Each number is 128 + 32 x the weight over its row's rms, rounded and kept within 0 to 255. Layers, rows and columns count from 0. Numbers have three digits each. The size before them is the row's rms in percent of the matrix's.

# layer 10 MLP up, 1024x256, rms 0.137, rows 0-50, columns 0-127
098:158101106095096126112123165100110089177157161100122212130142151122139164080110184109137054047145121040127113117155206085134141165136164160138145157184132062129131150088128091059129109078138142135149086135150126148134156126089109086129135075084153120112105148090112128132057106071110152150160104094114103134175126095077191145127122153143077113117047189134137126179101156163081126105136
103:166166103160121119076158096109120113126109183125151211123111097097158157145106179154163119135114161147112132152105145099140146096075192085100132095140127169118150087138095162097094087096115159150122193059148194129133188130124108184145141102177174113073132081149129116125113125094138166124091144088165128129122096124182186187110126141050108140130153070119135057156126160085143161180091
111:154141121112153079145168112130119122121096122196073150108125120115103073129154170149119158082153076138142179169089180138117084153145100092113175121180146166080088124143105114122175116101160107134125138136100167135133082120166091099131142082141095143175151160124068107164136159195091102075118128148114089145174061151079121138110151121090119136086085121107175077169115088133111076171121
100:130118111083125132046124167162162164172161111129108111116129117148092143157140130080103154090161089111083122119136131122098133154195154155169149165087127131213051127105144146128167150130099101145133116116037110159132115137191172100138136101160131164111104114112036126154172174093096138141191129131127133126172146072147135139112098132037065106114133170089142116116122175137094104176152
098:159131063122137115166072116113137189160103197115161138156153130164152136132148123105143095110162110109206142142145084127063101124100139169087156158179083135114181149172126113149166083100158131162085091111165116181111057071126137091176189172101154105075130125163097123084185109117097083165117095143117098176105166087178164066115133116125139086122106120127110110153095124099189174151085
103:127133091126177139134070100099166108122098134073125136125138085169125159116033130174096109155124126179082077128145141171139137088100182125136173153147139176123102121137135100073147062095101110113161081093074219166145096137149140140111140157180157081142049085118098148136147126109094123093099127149129156132184101152077021088118089150130139091110180128142080164148124102122139059128090
113:090181099101119168173116148098114185040139117124120163104128183086171052136141130177150103155149162144128153088131130171129193096117165156118079110170096104170109108147110159115143180060124188115102172129083139163134136130177159138119142107140092134111079113104125135157196093115204126136155088057112096111096105193129132104152151060118115169128092158103081109104109146163103133096149
100:171108097143107034128104167114139153153111133115052119057103135077135106140142108118146124109119135100089119144096134073173121169125131129114128075130089143151085176133148081115160142119098172129113148114114127088112203113119171169121123110075131089191141088076150164136115093095122114154099157151118190198165057124091130147137086133139112153079104119194098105102096144104091099123103
106:127089079149101171163091124192084134160094120117128114177160103095137137116116071164124168100118152162119101144161104122105103156121152147112156122175092178123098154113127097115090119137180136146088162106108162089072161112148128112134131107097102159131197123142107162125101143116113157121170122057107124139152115094064145128204112207147144161145159125133131154087077224146135177124086
105:092140138102133165179114098125113176127119070102092113046160110097154091143121096150192104053125190137103145154103119118144210128168164187114170146122126143150145133155132139151089047107123140100131078145153090118065131158138196111081110137080109142179033103137118135133121140109091150159101138129106122111211185130053098149120148157161170130134108149150156088158125117118122115153034
094:081158135125157109132108130136021088072104107132129112149122098122187137062188128123070088102137129112154151144119165096141126164091149081076114179141126154094107122120162141091114122142145122081160162151130133131125106077096176097131150031184093082091079119112100159122140117161105149114152089101170134118137062201138175165123182160135086150102097091136167116144079094151097121151105
105:102153073193116120114097099087116106131140181101151060110172078115205104117099179137112141137145138128147163120129179094190108093118117186129131144137121144094174131152107141089120074115141107101167156113089090126122121142144071154097131116164122134101146126082093119097187099174145129113149166165100130136169122059108098150151096144162077170104105134125129115146129141125108081136110
094:117110100095150118122171175132101071121173123122129133147145168115168158081112108122087131080144100160100134134154116144079099117134146180172164084130110180122114102089130111072166126159132105125107146082137140124168125045123085145135149148184130104140158142163128068125144140108165103127080130156135104192173125108141118053172148111197085128165129142111108168161126170195078207110119
102:132124145086113203150089101163089151119054143114126154118091106061124085104142125145197109132167087166075149069148074164140133184138118148073126123124091155124132176119098156119055144165148130181110159097186097139120089087144148078093143086136135119098076094160188149145091115149122107120111151110195127154093136096200116087139108041123140163131138089081123090129140144172152140152167
107:125160152171179146153135121140156075191127118143189091126126089158117144138206085112114140112158110195126124120092089137131167115083142166098140120090157100100075135153124101150131117155104122073112197137172184123146087096104117164144059147124122081128135116131146099138108111170211106128144112126136131131129116180100126226071165112133159150109124112129109074120112135101145096144150
107:128112170059118057106127056135145083160181170090182117098098165098147135105090219146107182107165163118108143160132139117132171139138076175180108121076068110122134114144099116107097115114093110071122044147132134145141109148078117111100123124126127141135187084125170158117130142157093136203207117121149153193140125125104062124140159145130129089141163155130103128053118114087183173137101
103:126189127078170147095138111105074169127121120107119121052076164119127189114124103101155115101109143068080201122096169116118105188166247131126155140163170110180136153110132109130114111136139025157137139202144170127080085112135114103091101122131096131149126100104101130100088172149176154110209118170136187132165095142105100121151133132164137102105170141099118135103130125106084097147062
092:127185135135123096097099112088123086098076110175112143152149080064072106103152091126154115099085109170093093167086146212194085072139043092144173111095149110115101113119150173090146167158171136118087124138150124169180058098079204158148063166165122136158124129108094095135135085097132156134141146127127137095123097156144136162154114111109124122136155133087137131102137136078116137158072
105:104159130144198131103094140159142145125137166147077115138077142128126089140155117126104093153146119103135089152105138112123148145123126168137087104131134104162071136065133130156150149140109163108098151133145210104133136114141090092117118092139076131093124092094078111162178107089118159112155078064154131159136048100111143128133115101075107122157088117098110077100121114122146149068120
104:170110176088121083206148158173120206170192183140130093185117166120154104166125101115181127142130133168100201145111143142115081133122146104115178091074090157127105109204112133128090105072149130110175127148145115120117148124114118141089173074171137121152102126184148099089124143121092168141144116137082128109109099131094125110135093111155064157172106135132125138168073116183082102154130
091:088104101113152137096123117157124101075135095089153140093155099099165093158100074163141144121142095109123104140149115080148120101058158181132202149141066169087146151126098160105140095144141183096134112165187039143191128131095115164118153114144092109091111134163149032124094194114103133199154131141147101185113146132111108105132105145119176094134123167080151098116105153100118143171127
095:095143137205133122090201161116110142118097117130190170150200083165131112135145142145148097169191147152080114158166130080131103153132122093142117125081112155144114121118127118194181197162129142068117162193151129135117100169094130182149104102160088123110104168166080177123128109148177125124189159152129145092113143116160152068068147102141080112101150089127080098130087075115115160164148
097:144082106118124116092179123135127129154111132065166117079096149117140100162114201133162115147129150163107080147178153104146072145083098068113108157113116238124154171115152140127135173139108123101068113133120183123096080118115126128108094116109153090128083147162114121171161146084172136127135089141102123177084103139195183113172101174118109113095110082132186166141074122162161142125130
105:151122115149135115177167123187140164091060116192148161192088169128130099118144133163128172136135084148140087203160125176088126114130125127135129118123166138103113105142115135069150102158083112159113088173141198107139062058154133102113085099105132100186144163133118172154183167168158099112092103118088115160094117115051152143119199124092140170090066125130134178154097102149096103110098
101:111180129139103091111114088060110123105126126101107086069090153187121176117111137077139132138108145088119143162123144133110088131105082164104128120104115140127180140208125103090141118156127131203160090157092110112149105123105143082215057132163107210149143075142131162137112137160167166161143110168079141135121118065180122118113120144101122128167157117186145116136139158076146118102153
092:078117100126137048072135103091153127105135152103135105138155098134149081201158083142125122168166126132173172167098188165106123124085121075129160158159156158152175116125140090113167087136138123128132098149200165133088052131091128147097113094158132139158172131142067159058154173123120058125172149118140181131112131136135167162101119109186105111124086149082034112123158111166130151149112
096:140160177157155101121084138169197150140118131162102083146168128144132139123194139105116133138132089165144119120065167135157124113102088183125117165170154142125096125186090123135124178174102129104046164167123135090108054140101134164120101108131117102147154109177180116113167164139165117109083141180182149156167098103106145151100161129095113117101139168058175084135147104071156111122099
095:090124125151098128111141078168177131134117146164179137081142112122126151072127039116161154067136050175144129111097139154203175130145132125086083149146125148145161118156145090105131115196150126069106100107129061116065121124156080102113191143127122040116130148150103127081136131100180163214148143182147150149095112141145117110155113176122115139152155108124141165115073163114130104158148
101:106128141076094132113124119097134092089057123136139159188088155166130099155122100060099084107134090129125143166109085082159105137119165148122170133214074178166109078115142096186076120061119126134106140128128125099104105124134138166158137119164167153111173143167130143063099121084161131074129139087139122113125142130171146166172095130129121117139163139081166086149140091132150120124103
099:089099113161165133106139130130111111213144065164141112110129130186128174156096119096150127133115127133107153219101157141112169220164144151190072128151113146177136142115141075128134144087168124113117172077130108118098099049130190141104139181130133120064147140192115103121132088110163134147144153115119116140110095171103107118125110195143182105150160129059103164171153132118159079105125
105:097122129115125103078141102098145184135125164111154186178106104124122079131142120139102138132123185103090121130125185101127078165157134087089148165068143154142092159140119110137096152091145197185129115170127091115158092112119134115191143157086153093036090169149123106152086152145148126074153118151100115142115092126132166180109143140111202156097083113130163121152138174174145122123130
096:152115122113085150069092135079172122120184082078121119205107163126110154120096115137094180090102142147068130136135188064207164085103082088045141100106149151100126162132113178091059128126122136107068168118087116098114138165173155181115164119140092184178095146142114109099113146161077154094086124117131161106131159120138142121114092101125163116139116159161184085122094147119106151146123
096:111181102126141169213071118184058091141192097105123156128153105113156142151130119110081125154162136122136121142136111171176094127105156123145161119113138122132185099164112137112090108152141126119162151125150137093110151134148127108133159102138087145101078125092162105168199084167074114179098140133114104116149166142070129093158130124172105057115082128162134111152132136090108113121123
092:076143131141072161113112116107110111118152110077138091114167134139143120115097114099197160166100152160147114197159104178084122131092124122137095134103099193192142158154133187117122161068124124173152099119150131131142168119142193115148069081109113122160134113166184129116130104153105084157083139083138157129180088131119128141034138186120157126150096159076164080166100139145172122113145
096:104166107112092130172162161101175212105076114158181165093171114085128106102151103132117088160092186181092191151094064122154175142128141205166145135061114150132095179097174187085160113094150117134096150193131142089170121102139153095175165105134132036108133131113125126091163139114093126128085052086064160098114144187151101138129174133145147083116119139116176142136131179118098146120143
105:101115132098124180173131133078148131136150129102202137094201097086118095122125055086118137094164072095090111151114072172156109134117137168084122104129149095109096092132123133130132126120129094097131130201132158139078081097168139128148135120128176114124152111192123093163199102097103148142176079163114094123145080116149107111136122108107177101091121118124189124139079141087105152066105
097:131116084121083112113118155120152134131065090173147133096081128129072166130105160159153103189114116118151107168107125168140153174156128089090165092170102116132074105170097146114167123147129098084114147167069185145142102109092189148060121148106118098112093112148149152195063088127121112144185177133104120105153175097120154098147119140096103154129129111094128168156100070137112210155130
100:040147118154142171152116104135122124138103175126116134194180116157199094107120162132159191139173206153139153107110135133069132139136133153117079174158099156104141126178120090158066135152096110156138102138126140121132135115159129154099059192152120091104137149099161077133173121095116145195136161128144178092140152175142148169124124127090104127080213156173158182141059155154071149145123
101:124118175178115135144112124122115122101146105105125135137081124143130127164155118169143106140147147073109170093112136065134134134151149092184124113141129120144134155102118096089128121173131136162136100054126114107107150141107164117143103103145106133096122096137183141125140109075160151088114110134141153152090141114081158122085167126126177163126078128101124190124137108155143088201198
103:118157092145167065104120120146078162109133153136165151118079132101150122098154123107132126138126107116125106120154153107151125116163121115132096152124144117152116142111121145177156113137138136122052133093192119034147100114103119093116085101169103162097093145137143130067109191167118151095130155073181110103154052158193163146125126138139141064093063165167104160177140116080060131131181
100:123142124117139128157125161100126078105090085155156123105109180122158111122108142156114133137050130164108106170121119099119181124170088171102136143142116145047063139081098137162079111168127184140105149107120087144074205130104116157149194148156106127160091098156090141095099155056096132132093158157119059171146163140142137167166095043158158204124129159139142122078137191105088170123132
098:147160126182144077135109123141135141152092077070145146177134135133101120145123059186120103139111130065119130130077140132097113148140142110173169157066124087137054118143077078155121091138135099164124072152083173075134141152091082093098173154161136116118076165148082093118093138116120111161150175053146142130141142142147108167144047079115096131206160176111112150165155157063156117106064
104:115085110086114120113140156117116125073140098122122077078149134138093143149160109143165114160152092128088140117164122180169082110040170143113130114084072129050112109083127052155167156107144146151075128129096082186170118131101207133159171092142161108135148084145120125099099156104117142138144113209139112094118151141126125128107077117100184155131135165060090134113140164137098161084140
096:130125178127120117100191075126092095084153188146075152122138149134143148149112102150169147099086100070131127102165175147138113125121159093156139104098070121078116124155072136119117139052120137134130132113155099112116135160194121197122142130144176098237134047085061137152151228157151146143136174132183055194145144102130108109167100141124129090096119120152114142139152202155142168157112
103:118131150143127152155144117133140127184131115189078207109135097116119097075106159144072187128109104108146168170142113122141107174112061215173086103103135117159124118176076141092077096114118129172154151167132092170147102194108119130150123113101123132138081127132102066145119092174089162108156113086118170135071143130156108175125169155227162174085114135194089165131141081125145130154148
105:134169139096072154056120159098121166167133145147106133131122133111085173145144178143127146176149153135084139120125192132158104126116094128114160154131188139169147170152126136179124151144166141166155082146176114106163120097128181122089127174150211133139084098098132092131087101130105129115106091121149090079137109087083134137115094172141059177130150113151156127120036186083059114090132
098:071108097073103170117061110161104148185107131122148121152127107121083120131178106092120127051061153114129120112172141155146128142150132113139144085129139171086043063150119115118126130173105118150134130177132098184137154137098139096098135086082159136078138106156155174202104122073079129129058139209118116134125119133182146111151158187031105124113109149142190107144129174094113085135127
104:127130135141135195144104074161109075067151223151145133133164071174090108135108141117191129097180121124177156136148095126124132169153109111119156046103169124134187091120152180124141094111064136103136095115146140078138128078178138078115128152114145109086128089117124110110159101082160108110089114084126146170172063129141083162111167172098099105126189136103107172108140143112089128173131
107:087115088128095098125117142120172121098126155175107157131128141103154098119111126157135083133102096194110146130146198140163169116123074136075132131163097128121134168109119163118149156086150120125149075105120157067127136101122101098134138120196122106145102125116155136107147130175176110097182194118129136160140157100077138111161171150117148219152131124159121126168209137148141141099145
101:079086147134121129115187086070111222166065119097167141155097124142161136122179169133144133133134118102104125121157142099148153145157150132110104140119107127074095135112099059116156121060116104118104117149106142091085097145078125081096117070110162086123127150168159107088082117128059178103139083050080126150140096050127118153165132118164167100130103149142071123151056115152129075101142
108:148169125050115133143131139117094199197095164117122144105183159156161175105144175044116134158120181158129119136093087167112127107187093128142115132102148098173149149130127144143127150113138168183135112147154135162144098092125087067133095095096086107156054082144090155142153145119153168159089135115181158154064135115097060107150136137083169067155149121115152095125134081142148095159106